{"head_dim": 64, "attn_scale": 0.151, "parallel_block": true, "init": "normal", "init_std_qkv": 0.0314, "init_std_down": 0.0, "final_lr_fraction": 0.05, "dataset": "wikipedia_en"}
Each number is 500 + 50 x the weight over its row's rms, rounded and kept within 0 to 999. Layers, rows and columns count from 0. Numbers have three digits each. The size before them is the row's rms in percent of the matrix's.

# layer 9 MLP down (transposed), 640x160, rms 0.213, rows 308-394, columns 80-159
108:549424540562448478495508570452561406575462553520477511470608522528436476434558470578534472436507429584435452460532491533405496474451491479515463536412477499459537518527545474511470490532496430495547465548512408554484368488499432486414503488
020:509584540467460590538489583478504574450541545591540478467451393609545451545453491540471495509427432493481557535527483558498473411507515588435621476462540506458402491497390543514497494513540541547525477426479567454504483490455465480536459473
111:500513525560393538475505511529442522535467551391384556504496503404495431478551454466502595477521389566498550523564520439488476411397487422516496504493540465408499407530535545480521477524431617453565540475509432489543517486421576504520530516
102:473494476481446515565432561481520459457497464456494646515513488469576482455582406505479379504527446457392465551451521581489436416470402450526559535551489492505494546513493613536575466478494435509542434556482415469507469506434490510498480521
114:519466403515460532541537550482468512463559481467449507462491540502494544486481547478447513481556589540431582450513487533527542507479512546472607466580500560454508609471523566516582430599521487452506449595512622477529397483478464511539559383
128:445467532515529478530482539516438506439460508480542479493583566498532518552581472483455365525551553499487446617549473532532487477567474447490524455558569539580368523522479504455500444414486547504459462483484524550579413520543484571503498427
115:472566482537431425547500495436530575539558585476450481458442476528442504480455450461596547587552466530501583416498489536529501535469428517570491556563423511464522507416497488518547512492549453449494431531487520482471580543491498540504493464
105:521558557515523483493477368432525549479404481511467551574669529540400508478507508622489562571463480481540473442532474539514433583415542594543561531461470485544545470519502475436565456428495526482460498527518412483494548564547551585499564534
114:465472534448561423455515444530542553472481496521570610421480496494473482501513461526432541462508476473492476489505451452446547553428485445541629428513364482510659536542560464542587477478454512480452466532523529446470424482450551556513400467
132:515535459466467463491469476452514502496484605529495472492457501467539524480484504441593484467646544476563510525508538487449496375414465456533495409512483507502557436462515619474436455485458560380391526496476578574485461492609417552483494522
098:418471486687583493539495536515459610410493517480580508517643561439470501505485497484438439470514466562518580540495427417413501465452481537501586532479469420480559489528556559462510572449467555477473480561480446463479552487536509607467490520
112:379544515501466491473390483553546399548444490518473494515568506531554643510514531437479358429567497555506500451549403582493470471465433504590554590484499593616510536518510450400500476489561485482509517514471465550460489495540467491518447438
022:545427497513449502513515572561550489522398481514517518504495493641468501448460504536486528564517537526452503547424371515540477521484415454433559497541542495508506489643483491437490512474589503498457460513433453494441594491562636493545617499
025:525591505352538476521488563537496459510512544565438477493472496507366436524510502547554433370542432513529501533483537452507593436469483474441474465423452528649475509521467524482512484539572506519595523480439485465516473617467498565474462404
106:475519500507468557438539486512438514408417430469554525521453520496423476541576461443465519599518577515527493455447545565406461570508535552561543510449546460544470524456510586597480544444546473499548524527461562515522515509559496547480404477
109:427517466515432462484476487526484561473598455483575422490728542547478403625517442482425539495500488516440464532446456575438465531550466460450412484548518462461597409478492537489499441509486480491562512534584479510517559451511548573427528491
101:480487545449605490449471478492534554543403527508562416538512582452497522578470604421456514567474500514507585471570465527570478504456526518510561440524586409467592553540558511552476513486465452471466535578551528517565485490390426488561446450
113:503519557493416505470529532537493417455505455438478430490523463517533556538525521437553509450527477560557565516506557472516483442585508487501524497463610378463562467492499503409413458543437503554581451479466481530539440439460606538410464602
061:495405526557433549513442529482355533387487553519544455476433469447532550483407540421536592488512428446506519530512571480508471540465462510500488561587537487481451428502526554471534547537574526450612494484502590499426469476544496490483455426
129:477579410523542542627467551506497504434496492411456414519532471517524554552529447479425502463539481428495464564521475442525503472481428487579502575467404469487427439501479566385529503499512460473534475425444418572549577509505446426575421444
116:472419499505448486543588477536602465523484541436472555536508499503494496540595456488533492418576453519539615443540592508452530534449523614456513451478564450469429444482576384525488562430558545421491477553542487523436450405444509405443420511
111:513418429508485552453410417501521427521541406452484410428448489412528558536458457539567413523344544509551483452474540558561528403491503468406579476455510569577514504537488503498470504547536546490421526488376479577501516585492496486481500649
022:498450465478487559468498604538437500554549515458487479520522524385512492555488523484618444557462571526517459429432495566553542415445489552548559484529511346476531464474561404500489539466483465415466450507477436476565492490460488470500580510
103:415480597362375532470531490495413530448370460456488547493468592510533499459523570493523480452531438455472513541444505564526504423521537541487516561448544449468540450509487391508426510491529423573585488465555434563483469512498405485490440478
109:494402528472529435512555462528537461411450476401505413548524544481483516450468511507519373506514407616498533538460432478402607506408571518488469465445385500478548629516538418461486464567462530491485507487536547589496603551542509516558540453
118:489511557488562606469545574462543458526501525474498442495400496540556469554430582523571456474498518569492569588512510459439588509378548502485507468486512519464571524532498541510502503522490609519459476506461523575492476617505588547584498482
099:365500619509628514501427501505470561524551547438607438529528473442528443493562463479464558503503505524553514546537416488482510514333554535520512505537530520434500525434538568535532408484437423581447518536427475460513462525451574517496585504
060:466512575472511531627491516400505502509526433499508542522422511537568448484456562448527532509441459409555570439525443463502451623524453451541475521509539482524631496505555511485519442488506476468424422481444535508394528579539537487532619512
103:539510511500507510459534525464470499444386483451490527452479410505439478551474527466501476569557443419472564482431552532369633548471612474431443437499490456444540473464477491480575427628510549556526438500558508594466522501514440424557516479
093:494469559502589466503514541467482488420551516498540526411514501558495516397383433538465497553462542536443547467528504481526494536498458454438480535505450484580447556492583590396428511476506556603502512544492411489481523430595509515441514517
112:437491496536402462535504448516423469498487568443466490517604551502367600535491544471432522461530506574426478427486474415497532491578456565539519560526548425538491521411432498483567514552550457575549423481519496404495537461533497491460502493
109:527490502470512511594444490488477436483485432537462479530609513462628507430464441507501475449531513514488450549526511456488416499562547536518453501481474555496505417518473550537582571432504509456478545552541496406469384553568520460494502448
108:412439514587463401514602613531426505459413490543412553499580529484526540491540469533494523489561515507426515573493443495493426524467510555529493495477599511459506591457596520468593552486521419507501446539455494440477460575490530569533477452
112:484580382497504559504485558468533493554527512518558528518454467481477515568410473484518558609553481525454545551486472565502520567500481537494435486443445596463489497504467515478545511564480468416487475566523639447506503547464429520585557399
086:437431505437536415544532517470517509542540485520473543520485559571452465476499466507553450512542431572465558540572459541499504480556489432454499512453441402554492515606453470445577493466516524528439519523588439501513500508547437516459452528
110:530476423558541578509441548457542466465579506538614499511522445542416503539489467484549513513553507549581508524610442541482540491463515522532490430491495381450407492526504586525567598435499468520647443409524483439530571499560516431523446463
028:564541534497462496454556550473468554484427545480575570502435498527513505473470445462518436576552427485494538543579488514448493503487541440505400607456524601476477514496495504539464463547523571567542562413422526514502406440474499477523491459
105:492492417495489531542545432560472556452479497520471508532613493465491479472475483475460481514513501531504441413402631449535532522448423607540458556466485559553617537484442466448493453549469522528447551509444455542474502530529384482405470482
112:554468470497574504474478506581422607451524585474480509538479466493506491462486530422505451513430452539505472557548443515526496574569495536426525521524458553547488544468573484624526531453540535501480563534544516388475534549466482573373509447
095:586477492492471438489563542400540502546499526472510481458441467463587454561525374522490581474417480463570511523493579539529579519554451581506473422560582471441536464417444419524475503403516498515564423477586479532530476569487553454606541518
120:507493437557456415428459506445534319449386457457502426478540555467544518473385500552531530450548496483537572503485537414453528433467523495565596446428499466493452472557470458485468492512470542492545578445490584511468537466596542462546437470
110:520486467571446480550503513533438501503513452518594480615473485536499431473506558527470522506476446467582531487529477521555399515484547549505444495505534589506534506560497544556532468536517459545508491481526523394637413558571512476452530386
027:538487559519461582559495451535500394477405556484500468491518447540409463461621503572459500549613411527497524463481491496523567528483457523509495438466498575542643552529435575481446440474479516495579484498519540438518490501569520521485565462
116:501545552430476456493539497560533556568460478489541499510512409484516394493506518497456528555486492468636444462460466587568506458537488425538494522460505542500568390445444469490530504565488473552439585497483593495463459577523463432489482568
117:540399423497516499431511518459507512508560453480594538531442512498451525458461568506559484505414445521486487453522508434459584515462419537501477568530397592498485529566534417528442517534556478525502493564489381614508564453452538498453532492
020:460512424470447508512436485449508557466464532504504439452389532494494518469521439471526431534497451481532520514373414458430540518512539407622518495473503468449537441462498518570446482560458461532427432535508473457438517514537469488507513433
121:512529563497537470589458447528446464501506588525566487648541476515532565500477482335491502548572421585490506531527489439536581474437435527534507553527505409484457552539499476408504420483451558470542437407493556535509620542484474521443497562
119:541455514474487427445543448455393510501491591464561558549520484541561462564519527435561512551455549429527460478467577643559516567420552410571559387503537448460470487541532468503520521458447576552491493523409512573556357508574495565428546453
099:485567522534433473589500397443532512533564543463514444542407538514555524506560519490532562582455468383441509420448518501567426549522540547516470489477520456418482538439456467526517453541478583486446439583504540449514501460468517462533394464
107:521436520430633562443486475596489466509524519444573539514444499548415490540493480442489558502532511477551603513392543550484476576490548500447473482537575465507529501544473511472535417497495590523449534537506460573516528575490464384473486503
109:488544401570582537463523528533551521572522476586592509507395507494422547526504486553461427483478503576528461458515531480554543530460509502529555570486551455550394534513529559501583418608528520538495480547388464518509487495520500440461537460
104:462533508590476439456475548504548571519508564405487495404610588547494584488624409532395506494502480534494508510513455484535432499538407560516539483445466428433531539500538507462524510479554616497493551564474504527489481514437528490539556509
110:457485457547457454511509504553575448504487478504575514498554572445487575569415517528464450503485550473534555495504466459511437471478496483434541510514435628499461497524426510449462522474591413468524554481398398481528530573609408496523571517
111:523449457561543547456499576466535475504523491511547552444441450475495469528522576484487582495475541465577499467491483480488544483559493506512525430537536493423531413475507496380540405450393480436520438490494520417444471585459577529536519387
096:543493577506483444552532479430557521516468563510558523496426488610526456529446494378522465481512604455472539476473504477521651571479427543531504529467449509482502466496499563541493514437447483499515430488395473402576446489535452513554472512
099:477440476495489628509531556444445538489603481524459362607543450571413507506551519486506452533498442527546477589520476398486513512551575503498551519426613431607523476453507401519517588509493536542453504412478492490516528515469548544485567578
111:550574462544467423490433427586509548531376499456562518528557454548576512475465469570488502508551377582445526449480514467504471627556493490520530475493569495524513440427412509550558572509504551485532426495464500461592568493523463502522574576
023:539450484419552536464581488528541497479474559473481458542450486559380471480451541532589510553565482627561524436502559485427507559434485446469501545415499466487507486451508501461380502551533451565501542448513668584430528544477473488581440522
115:524564509525547485552542476476473613508477588496456470495533485536434511451507563511491489485583490456550546555493481427440499459428457548494516550515528367485538510484460529581506492441524401558533481615535400501431389397437552435499491436
121:482539460498561467563515490499417432506491443398576458518551546471470456502451548502548509503451522465472492485496491460498422513446607517490526561464438509579523586527472463555485615509492456517457505537548452396477478568527451430494532454
112:484418585486574478551496467492516557622403424553507468557419523519641490525555434606542482535486524522468566516489529552536543435559438391430431504437589452493458484567542486513419460488530500503499532540490443519485422573443489514582493541
102:425514475564345469517563502502529404579408512523486550494513522505560446519518455405369475522457476515584532545529471472486511506480491485579494443473531486404488319517541582473472542464543451492504479451472399377446544441536581495467415485
111:473533520497495541475430535541475494505543432489545458448580473523466485444531525519574491503518529564567477542497420393540368509565525516609543488597485470480427472541458567524484532441508539455448464520517456520516447498428461491541405511
109:551519479496443420509530424474467447512486388477532548428505527470585501500503452533564444541517600453463488496479487603487380552425521515480567496579486517646547535534459485499636574527488506368612574443522472544427519417498503514510511543
116:632467450447513530522538541516428581531467557502492543489456493553441536526556579458552548571510529425514524495470494514463448526551485469521523452523510490497536532469521429490495523551506526550495524502497548394523426491492393419449430455
096:569440588477534442528529488568487515571475481505512439452538613515515386551444541512583437485504508552520499556464498521493490466500606464543458452494480456445401508480439449476527496481545530533505560526485422583459544542524433609583444464
105:497518466530531480504490504446459465491468442521477523567626614475504428448464664531440512503537548508421407436494542473482499503548578576479480557528404448498520536559496584496418460516569529479527474491519377452519486529514538484472577514
107:465563515582386539559515532414488433467524517411494575430526616480554556512463553528443501467402501526478504485488418422439441479537564457527482492471425463525428475482632500472550513496491524468547488440448567486502486487546564487505507540
126:467530489502522584517575441530467540433470512461457535509426509557434409485531599478539565540449489500424443594497524426473471458464495570572503542498386407370523410511465564535583473539478544529491499530500562479477555460439520560546559455
103:518504491584552519466392551471529532529553498431591602519494513533444554521481512604530510402507469579439551587559516476465507525528522463528567509525604507471490416456432525404513498475482522498516487450496552495546435477495564420580491518
022:554510442333571503445469500533485455495553479483452472568474471549562560530537426590555449461512419525504580468495480441412549507533510461471552483506511449461438405496494435574532483466621451484549520491492531464563528455518416433439466466
083:479521546549481482493447389482475496519459435451548557448498513452513474551498468452510478539440572607404509425520567511477552561475522499496535515551500406474577565541414523566514463510519524522384490524514509473599580497620437559482499515
018:517440487507565436522464533428548526402543499443543450520457528557532573535514444513599468469428641512497467506540469522602561489436463530441476570465515540419472522491422492338598492449393496539464488511468483516600499467431527515510513514
104:443472422552464591428458490502518509534454442495522532444556561475508510467498441539457503456516502434552480502525487514433462413585470489515528547523459529532537552494545493464503553431599595533478530460491341539521560516517527400553573472
114:353395477483585525480417524512448451481494584556450413494414497424453543500498472499535495474530468554513590491518583582441555428469582519547479428512515448478490511529500512487524471472463534507408477459578493496493477511513447447468519546
112:515510477487502543429515512408548395563503537529561420418538452513519455577594604511517539494453451440464654590492527467442485355557503446452491479527504534545422566553551432472497527486537489511400512376550509367466497455594437544482563576
100:462393454485540493504525424544518431437493433526519449515540494454499446492523549509385519508489499500546510457429423408421497338476526543496530448572530469511534542489458534509469490504423483474584485511455520482460486506578593505390506635
106:538543454519538543542482572459558512575530506515567541496562456490448553427505483455412538514560547578528568430437474461526499518491477473530575403554568538524569475590395501439575517479524539455481450528583512456512488487492504492420494466
107:542556545500533398470504614595535528547529480551529415562458498464552490538398493481467463461485567492526555533482393418531381406547487541454488515535538491539497429493396538468499566388542438503435544498512500496514531510512469459503557510
046:451522576582464526481627491462409518545442543498641505456455496625443471494447496524446453499515464504532495525464478470494614408435560487471565523451399587508504469607483510587576428484509552538557470545450547462543494403585465557481517399
109:479440507459480681532571521526524552534502554468455441496479494583458483509546572426451518497473413470420470505479479489578559501537465417443484413537514519538576472629535480526458505468487523445423502550442502497536514421445472503478533428
054:489504529519525549505440470538571511478572499410557476540480540491456497473477525581515480538527448558453546494515525478436393525462567643601424553457490545457490485482494513543508504588494451517583466515528538583566531483467552563462584478
115:373464446541419530559510459491490455518452469497503525469396549452459614490490419524490517483503468544520501444498504491523519547536449506458494556535537478416480492557493488496482503498412456564600483579529454503486485516464566483488462498
107:443439516523554533451464522529527427502577503551500569479530567495485591511522509505459507519568532611562460582464504516550493604534430467486460432570495469564567534573514490457532486483527494534480556492478467435570552556444522461520472453
107:498473484548404404541586476543575419536401487441556533587591523472465514500576464485454456538478467428465613521536492473502477557582477579550426523602540449475496545537531492501589475467497468480462501477487477496579407454531508507365447468
117:446438514471518559545447528460489464452529505440491504449466428491526501533533453571508444468503503462506601454511468532431536498529446538529510477431505543430508464498580508486494389425426538459465587412434486545547412431508409464485512479
103:459556504604509469514509449496436431488427512467395496527514618549461548411565645476424451525487511454522410492468452452473499484544559473468425466405440453524447465597535480558456514553485501483494508451475442523557568456410478514458400465
# layer 9 MLP up, 640x160, rms 0.229, rows 309-394, columns 80-159
026:511468473464605523507496509481554488637543530526505453465500544461502478514489510562469545507482520523473471550547584524563442440449564453480579493552495545570455530531432416572531496537557468508480437511539507553462535465480524500584539598
109:545527533547514450531461412563582538591419516543445511532499519470562511495543529561534497460489482456417455463497570500585522514533495524491535563446495529624500569540542492625385511434375559505351448466512492474569495467498617442479526542
099:440520539511569522412504514526480595528591439508430416501518538499449522548428524531480546544528590496415513487545494473532492491525515504539510489536520489561518493524491529456467449394506539489470500436473523512448439494394508444507546602
109:537454448551583426516495557478509550537528552418501511456451454567529566447453474613491467367433521473558429483541514537470460482569507495500479499583517492528471488469543413525495536443436473459496392433427482480520508436491578448573558540
124:538512506523609504489579523530546477606600485575432562423508559503555559497475515510504535466464584450434520574546481559509490475565613490495488462510539542453454532472458390481479530496612469484523448488521433576446517475512537486567575482
116:520430483493575619526500479475498567455520409490493420519459515566484497360447603480523451599362529591481491517558512510573500484560537486442488505576539588505556445445510486444624445508480513498488480423487446494461488505467549474524460531
101:513561452484475408399509500547531428574476565546527608513492524481481502542449485577489543517543540375499509509533526613499502496516472442399549498543463523567472497537434393498456505508565436515531484455533491485482441456427546518480508515
117:618437457568599469519528453524544455538445484540478574494460448583481494553493457469490528551512508428464463498443458471596430456584588481506502526520509513532567629502419456467494558463458520475498523516469417498461474517557521558515514438
144:582544464314576404468404524518492575483556595590489525455471521483473433451571505509577540518516578561485456538550567497512473458510473458522561497474446517524517582579453477522497553488501459510473543433603455462478542512426495477510538550
093:512590441471456512468495533471524424528539410514511526454483566483470367484528502510576606572481509494465483498501515619476470432491449428521522601529526565496445534449453539580522563536511433557540462481537497557515517463535555544582559467
106:490587396515582446533476427451579554529442573434503469497513473523594536580556563515509559469581516551458460538519504416502457525459451412391442528472457541556474560578427519548448505501507511483511437459518529476522444525457494550511486489
028:527500499446605573475496518548587510571570551586466495469528509501411467503441540578438561439468545460482371517504493529554414452485538422429566520558462551527482589503430426557482535570548513506507473474528549527559551458469454503514467610
023:567506471464522489473557510514641504550507448510514536475508546498522430391442548627496504519436522539441417516585514541579380400535539427516588413588382569544447503490487447574530511544542523501491482462515496530501527490444521514493451577
105:509435510533530504445531458612479479576487527505486513541459553491452479527475579511517415560462549504559387549584482480535531479510551516475583495517546575510430463444445502515558541510539470501446524560458466432507489416539512462555383559
104:609531426470500422490461486606510573525488437530514501482507588453471453428481485490481554510443506410439504510537505529546454493533442465598531541494501588413508469521399539561491561545476519482447480402504533460480528536537515551492504557
099:515511427536542426557558525453461526490449425513461435499528455511484581419557614508543658479470476509404473503554451481471484494605515511445459549617474550526470522566509564527494536470445527480570418446465468548434459456510572489531448573
114:555490482508505532540540542542572524498507462524491505524496465543482463476587553553591430518547436471531482474470494487546430447553522516438519494490518447643425679482426461450474484565434563532466451453437466465527571492588470475571481569
083:464494586441530468490463508464552492481561439486479551435468577473483465548518444585545648545517477537439380487548525521573450484540541446439578492467430482542587498566530406467436540559535541571522433395613575471570471442442474518490445509
123:644475459404587450515471554489513546508514498494400529504492502508511495373510483470512441512486546518530492529520447555533492417562582399519549480422492457541438452538441458536536524528552459455512572514610459431441535494421470467526474464
113:536475496484540467570550433471506467489466485485467561506531456511486499540514483525476537488483529399501474526539453441538475438624485407420561477616519530521566488580558488493525458485495567506529505472486456445534483430509507497494434580
111:524482535500562515529585552558484491463595466567355558462483501561482484496535447507546482493567473488389425581513450493504472463531512466433472585462554472570521526472448500435480455436410481575541522477540524558525549458448501443537514487
028:551549411479571518444512520523551474559565520550496512527545488555469479409474521659497531449479530537436452517556503505542406509561496453493532470558464637563486561452502422464532487549430423515541455531480514522438529424454532523546446556
109:513514532490540443509549441400462540501567517538458541507492418591444529446428552497416498565518495461516471547582500430501458487507655539414481525468545475393508467488423439521547553580494539552516417477413484558490510443560557511544501500
110:586479459527505586494461499485586557529543531537555442482491553514576536476534586609554530386447448552480511449560443471541470472511459580482492492429491454550458578482515498511475450615544576609506433439530601519442496507402525506600577515
125:611487544523584515485467512604540512526601544464510492475505575511599512502480479604519543447538565541435503482484500491549538501556487475487498443555512546549543588486441508510548520500487565544450544492519527455471604535524483530545526561
102:520503480537522487550541433450539441549553548516512561512458503467516449494449528518472501550475433436495510510593518547554384477487482534530657505400509457449553428581490457486606590489562407504437460474521535497514513491502475435515506486
063:474604591454469484415558514517525673503558519470446447510514557516559482457486430477557503509455479429475486539598476499507497500578582406396503519566515462509494522485484601474436481430589471424577529451494515506493546550511533427495533587
107:511519481550495481504507514508503485516495512486509512544501573499519483463527493495629467411429489436508394490555487587485519478539519523391518544425556501555417512459449506525460528391440478467443522518473443499497540487514505431618526543
096:521502567535433544569497499564517444594446483497496570457443411508498446409447506482465498510455489464428453540535485559498501427487627491442573527501540534531418606548480540506530550470517542550486472435450515581453515456520572539456516453
113:518434503523627581489573517536538470472496416479494433487443486540521473489491525517555456469482540504407443566505494555512512515481481391414459466457513530528514474591481381467477515479545397522391470470498568559557433508484579558567541550
111:486483508493472455486560451541512488441451371552427558346458508480562492570501452550512565576504548514401509466518484425547499496577513408505561486445452609587494544494474515462490530516452552475515532530553529511506550482545537472523511454
109:478616522528524479609408536554551561497533458531497538495543490535447463520587478488590490423481494480494437560488509430506439542522511540487513526478448480513630544592485533571465539495471454464526428383461464487520517441382523428492560550
111:563467555372572458396519557598480447558457508476404486507469591546488547413480558507510477543470490559501432529552503491501514527515559435432570443595528540609453524439439477466554506470460555476487560502470486470451483452442540443524569583
103:573384438473547519543483556567563486514420541534458549469534539462495449529455554489525479454522523497421389495499461576584470508520543482525578560472509496597462595535456392475549578486567517511404545449557484520521562450442577442635432493
110:465544520444572502476402445544538466491429497596519536555516526487480465473380573505517517398438531492499394550527611485518535494496517433449475439448421509543563488616431474596516544491590518503515527473499476599572507435501630486490459506
027:522567543428542500523525526510530533548553494470520519432481516463490506507522516641502589471452502482412393502529582521670454433596539465478608551550478507566468540537495412514465524527539515520537458469498547495521537509484536525533407576
102:580461440539453488497494560522511455502518537428495529545517453503449438459510542583530436507501506445461435557559515599518462433567548358454467535519524531503496474486571351561583518406439572497448556490520490498550459539402528463547490492
109:554511431492539491526573489537518429508558508424505443563521470451550476613525437555545465569403518467415443494491623525512433499461571507466507467549526588522499498550529519492422496495427473547546542381610520486542431483497480483491462618
090:445529438494575564542513485469544496637448429482495549575486556534499507476534586538500504541524487501483500485510525452511518516554408464428485605525519466501467480530573471565518450494514501449472468524453588483496447512531485553505471499
119:579548512566510469507426495506543494517450508494501432563542551456542499564467487599452581578497459432517466464553535508531458551540505451461538466424487568541514456521511470562484562469463455523486511416573593474436480403495475430543398485
110:535496540539453463492572531527535433604525439486455515487465604484585358550476510491502497461560447442439456578469405587518437501505520479505557539479548512631513521489375509476500535556493549448478428564502523539567512517529512563516479477
026:554547503487564534494454550514592550500492492557542530498512549515483500490485500561471553451445537468408416512565544489554402448546493401457497440553458523569494579503504423513443510548509464492474379487493512521510537475469500523507424636
112:528508493504601478524481525495512517446581487489441453517424506502479556407497561505453561479445613545456484528613425541473508456545513467451504515521508490475519456549531486466554438509522581550548398414421436527540542460521487503556500455
119:508499405494543488472435546528657463563466454487492467562485589454492534577421491515462471462471515501460467556561537532480484497489506486536543494445520436526488575500495444482494447513486561486414439478451508513498446565492475470564473568
025:515434497413539497442479530544612518625481553496550534406509537536513429463489465593508537505480547473430447527524514567592481466501504434475570505599474518617492597516442485528526518597558485512472451489549510557507592486466495475561470526
122:602427441551494477492541476518624411515567477511538484510467497470554505530472490539425445476465503537391507563477452556553492464614527473489637464523528476613562516520504379487506499494478553437467533507536526588570487424470433495544488571
122:563469471533537486480435445420538419459434527575509457495440554531483510510390466481503542416567528483466417544501581499675438401465525436480531485422482513524480585596499437617537490469469557568472514421538514502553474363491535530492531452
093:470460411522547607458437469503618499583515476508517470514427421479446558541589530551501520464498533518439420483519442567540431482455482523431524531485538523484565526502524494395452479600483576573467386551499452524428583494506527491572502615
110:524553525428541503504532556472534545525498443530458540477507526444469401538510573490529637529440540432315490578507514557492490508479583523537501422627487482461532497496508495482498511617485463472504478557553539512503546533546496533531429482
109:500560434452495491454482567418534574456628533555469597415401468482516479496419411535455542462546522447339495586504522550516453438482550492482484524626510481486483510562526484508462535641568476513534450533511589595484500485531449458475480480
097:573478574534526457530418493585542523496497547472437516579502534480437504440514499507492459529467560431510436482504486453489495521571556487426496504453527474589538513481470408465546531466592405450530519529509497463534539446460496506578505470
105:543400478565577505518545585398491515478456399498472510498503454436488495494436437513499583548464511472450480519537498566591489445571521530487605557507526493501501425613466402498579602439456549532465556561503566536493545469537448515546541539
107:492486522534562528494561449546496425481528438468494511507518571461513476411501577518494446428542537496499394633513574522515418502526601337517498450550473645532462565475429496461542445497482497544529518510576547518523498512535568519483470495
094:518522407438631489550487381584499481483590481484457451476490585465471467526499483516443520584468576419500447463573535566506517537456504413495497407460541525525522571554544453498449452431471494483490508517471483521517515484431589527524497531
099:568523549458599529499535521509578516545495435490486436470420512399542533561472480509490534514479464467492486510527514605546473374527545459510622551513570489570455519572494512416543547472470585396441507469449471506533541508586517463518507554
105:482517469474510505520418611471540489530478538450397505529559487497465491419460506539559501513466469491451487574616584474532509494457502457505637472487497512532537503475549507501554470437522553464504503485424479586530465516481586554539573510
026:551477492479558568461484531525626494534501456508488484444500498525486464503451523613467597518513487535397392519559571542565523388483505489452514494542469556544510507526461428533513541524528514518498488480512590593476520467456523497589511579
111:540458485507494554426571514534479549510545549566468446515445431573481484499434475489530502587476511548564450553617536532575475369515538445466538504508502446514479531473508522425484559570467482544384566542565451542372497526498511530540478554
119:516493496489588551503534448532524508495560486446439455312467571411462528449511444459511476486525511494401435476505435481554421506503534506533505461470485433563490567537468392494526491456507467410394533431433507472480471438526482448510485412
109:561460517500496576548469486528572538616607516492460542401465484489505542496535483586531552526518520481483464428524456479516512528490410525436550494515562532486512571540489479452462456509639528499581524505632534432555640421507474502505464545
113:489566434496578456603531479498512500524510508446458494525492480532483489537538495501489536528473566504517468588533475556497459423481494475523547483553539528538516453540466437488556560482459447549427490506438483482509505475533528522597488573
114:494542426428522463500451517500545456463550435492431489468480456411480475505463543500539596474426467509391468482550605551500452409550483493452490558551446494588520548457473547486503518512559521530550499517547443547570619435503502571570580470
105:540476531502588549539603504494514541483610491603329519468499554541501541523520547468634594452516571489447473579490527464550527441499528396377496532450523523491532503503590456431511520492508478555502537524524526547504479455539511571481489534
113:485481563473499524385601546579519468477455500564548504500411442511528481516422521529473531463484602536415419519563479575568496402514555552477563485496512541537438514486488512653447547492472453561514566539622485493563452503427591526515494546
099:529561548445543414487520451518628444494529468466522499588491596453570483507502529518455488498419473455466457610561457502537457489512498421499507534497512493563464478551540478469462498492508491560543490505457452559574517396468549434617509506
100:660472419469534470565507452558540542490416484491502443402475517589515486559535525603429544433555502455518492554459538491537368531554474397524454508554541544485452430505470486535562475476509413564450518426524457456455556572489597474483474491
103:589577542407440532486551477465547566502448580521521417400498476400628446546539453570521496509472462513458490511500571558542485552529491551433452577441468515500549482536520469554433580475498428550524459494566564487563608470437489596557448509
120:509430466531574501522549611505513496481487450542455506491492424579448506527538449547475502537555506543472377541548525525615444512479440557505491499459472509537429494421565505494475487582571463500501432501447459473504478394420586432471481608
099:477528424476530485547500489498489511468525555499541544486457489586492464421464602452471517557445606475428480537487497490504452416558606515475556500498453629484459529554419438615528507519487601462496541554550521497473487522526467540494526489
027:493522476550537519500528617491527511587571559493430479476498520496516455439455479498460546525479541467444369530573520578638419398549538457421508538624476512534454597435522475484490518507533522476530458476521538578526506513467475494527509515
094:522519485526570458426531469444522519534461514556488482421538550406484505460506466521584469561454469457352445560535497567569473456485633531440565483589518540544434495473522451429566457528571449524452416503506500533493488478502577561606509526
021:585581495476506538518523543436510537556501506493496522461523530522496463451463519565477587491510593489422393518512574551565507409566604497506548457536377548554502578511485413577499528548521504532584478479460541499457512471487517516522478580
103:488575462616571477488489463564554442433514534560449512542512447450553537524575488574528534438476583514332446579533463561550470460440469483561504531503516629612511476484512498499521479495545484452542501532518526502553491498440473498483412525
107:572464446452500508561567599586540459456387423360502542446478468511468509536494472505543473457498518422459485528489502574517446448450432475434551478478440555484432513508470505432468556556482530396434568461514386458550538542535480491461459548
107:487516478475434631450532605546516484543521530558542582427486446474509543526516499608485465483524513524408505517463591539604449499451454451490496547406497606449453483527564466411386522547540475571570455517626492500520510518435494515508476499
096:515540522435534536481437610503530603529585440466554498568549462433528514491515576491486608566481554584376468475532554588582469589482451507524537502519471471513462496529529453420539493495488507539463417529520520613510575538516489521540501506
102:539542515535464544519536484534587488458500437505513573521546622541419469580497475460444490536521507449478426522516476495495537492569499499543557559554552562571437569506480505475413558542511550432422426515471584511593483459480564496582460491
104:511473549426480526513519479535576505583546487429506507460486516452525545410553598526529452536514503556553480497476578501504415536575556584473529469613542524500443501473418496572528489477548532536498510470446521486463474406472493424546487530
055:476574474478476467489500463452524480534466501538467498531477534544521450443386540596451495451417501438445412582479544600524522491482490504437514463510381487571553531521421519535574477516536581452545521460504498489549476500531545508492432487
111:503559587427594450493434452459539502520460448599474515459513552425564485470437554622529485493534528598463475475546535529516484526452566602451497499489448438546599489519416517526542492511502537543453475411456460637488489489449586477608417590
056:637571518522483509413574501484628434473520444488477511444384457425530491499489533477568483479549506468509470529520501567604377470496496530424609462583466526540500470569530484520486471583459465477512560485492460471442501485435557584479476534
113:461549519448505444507486432444533388583478427482482450438518511445544514498411488588512441513519463503473496518578494547588475498573468432464479456542512580546505580528437459570459555469496482435395390542570531463488541462439455443465415441
105:522556486565502465555458436616524460497458459497400490499534536498444440560482500511464562421566464492457475501569489422499404445580555544426517488522434507527534511495396522519466420574452525468526390483456544496587455510480599436480555491
100:546565461500503492458401428471543563483540536548526494401539551534527549393506498505521500503446476476479498512610595423523503562469580561470476577507438436518497574518556387601485532530536543470588474517501610581451545524432574495500513478
123:575490460483526518458436549574481529566476500514579468403489457399569395526446577491501583562450513433442486471632517633506485456529568474375498459505525508469453457492440513520482512538541573467490519535480512559549504482551486482529437466
106:489461476482508579519456588481494484576519460504447525576447545442464479456469603451571474415468590524511482539568499530500500444477545519408522490457417556535491537495506520456539516430537559543466493450564433529492610493487553484541559571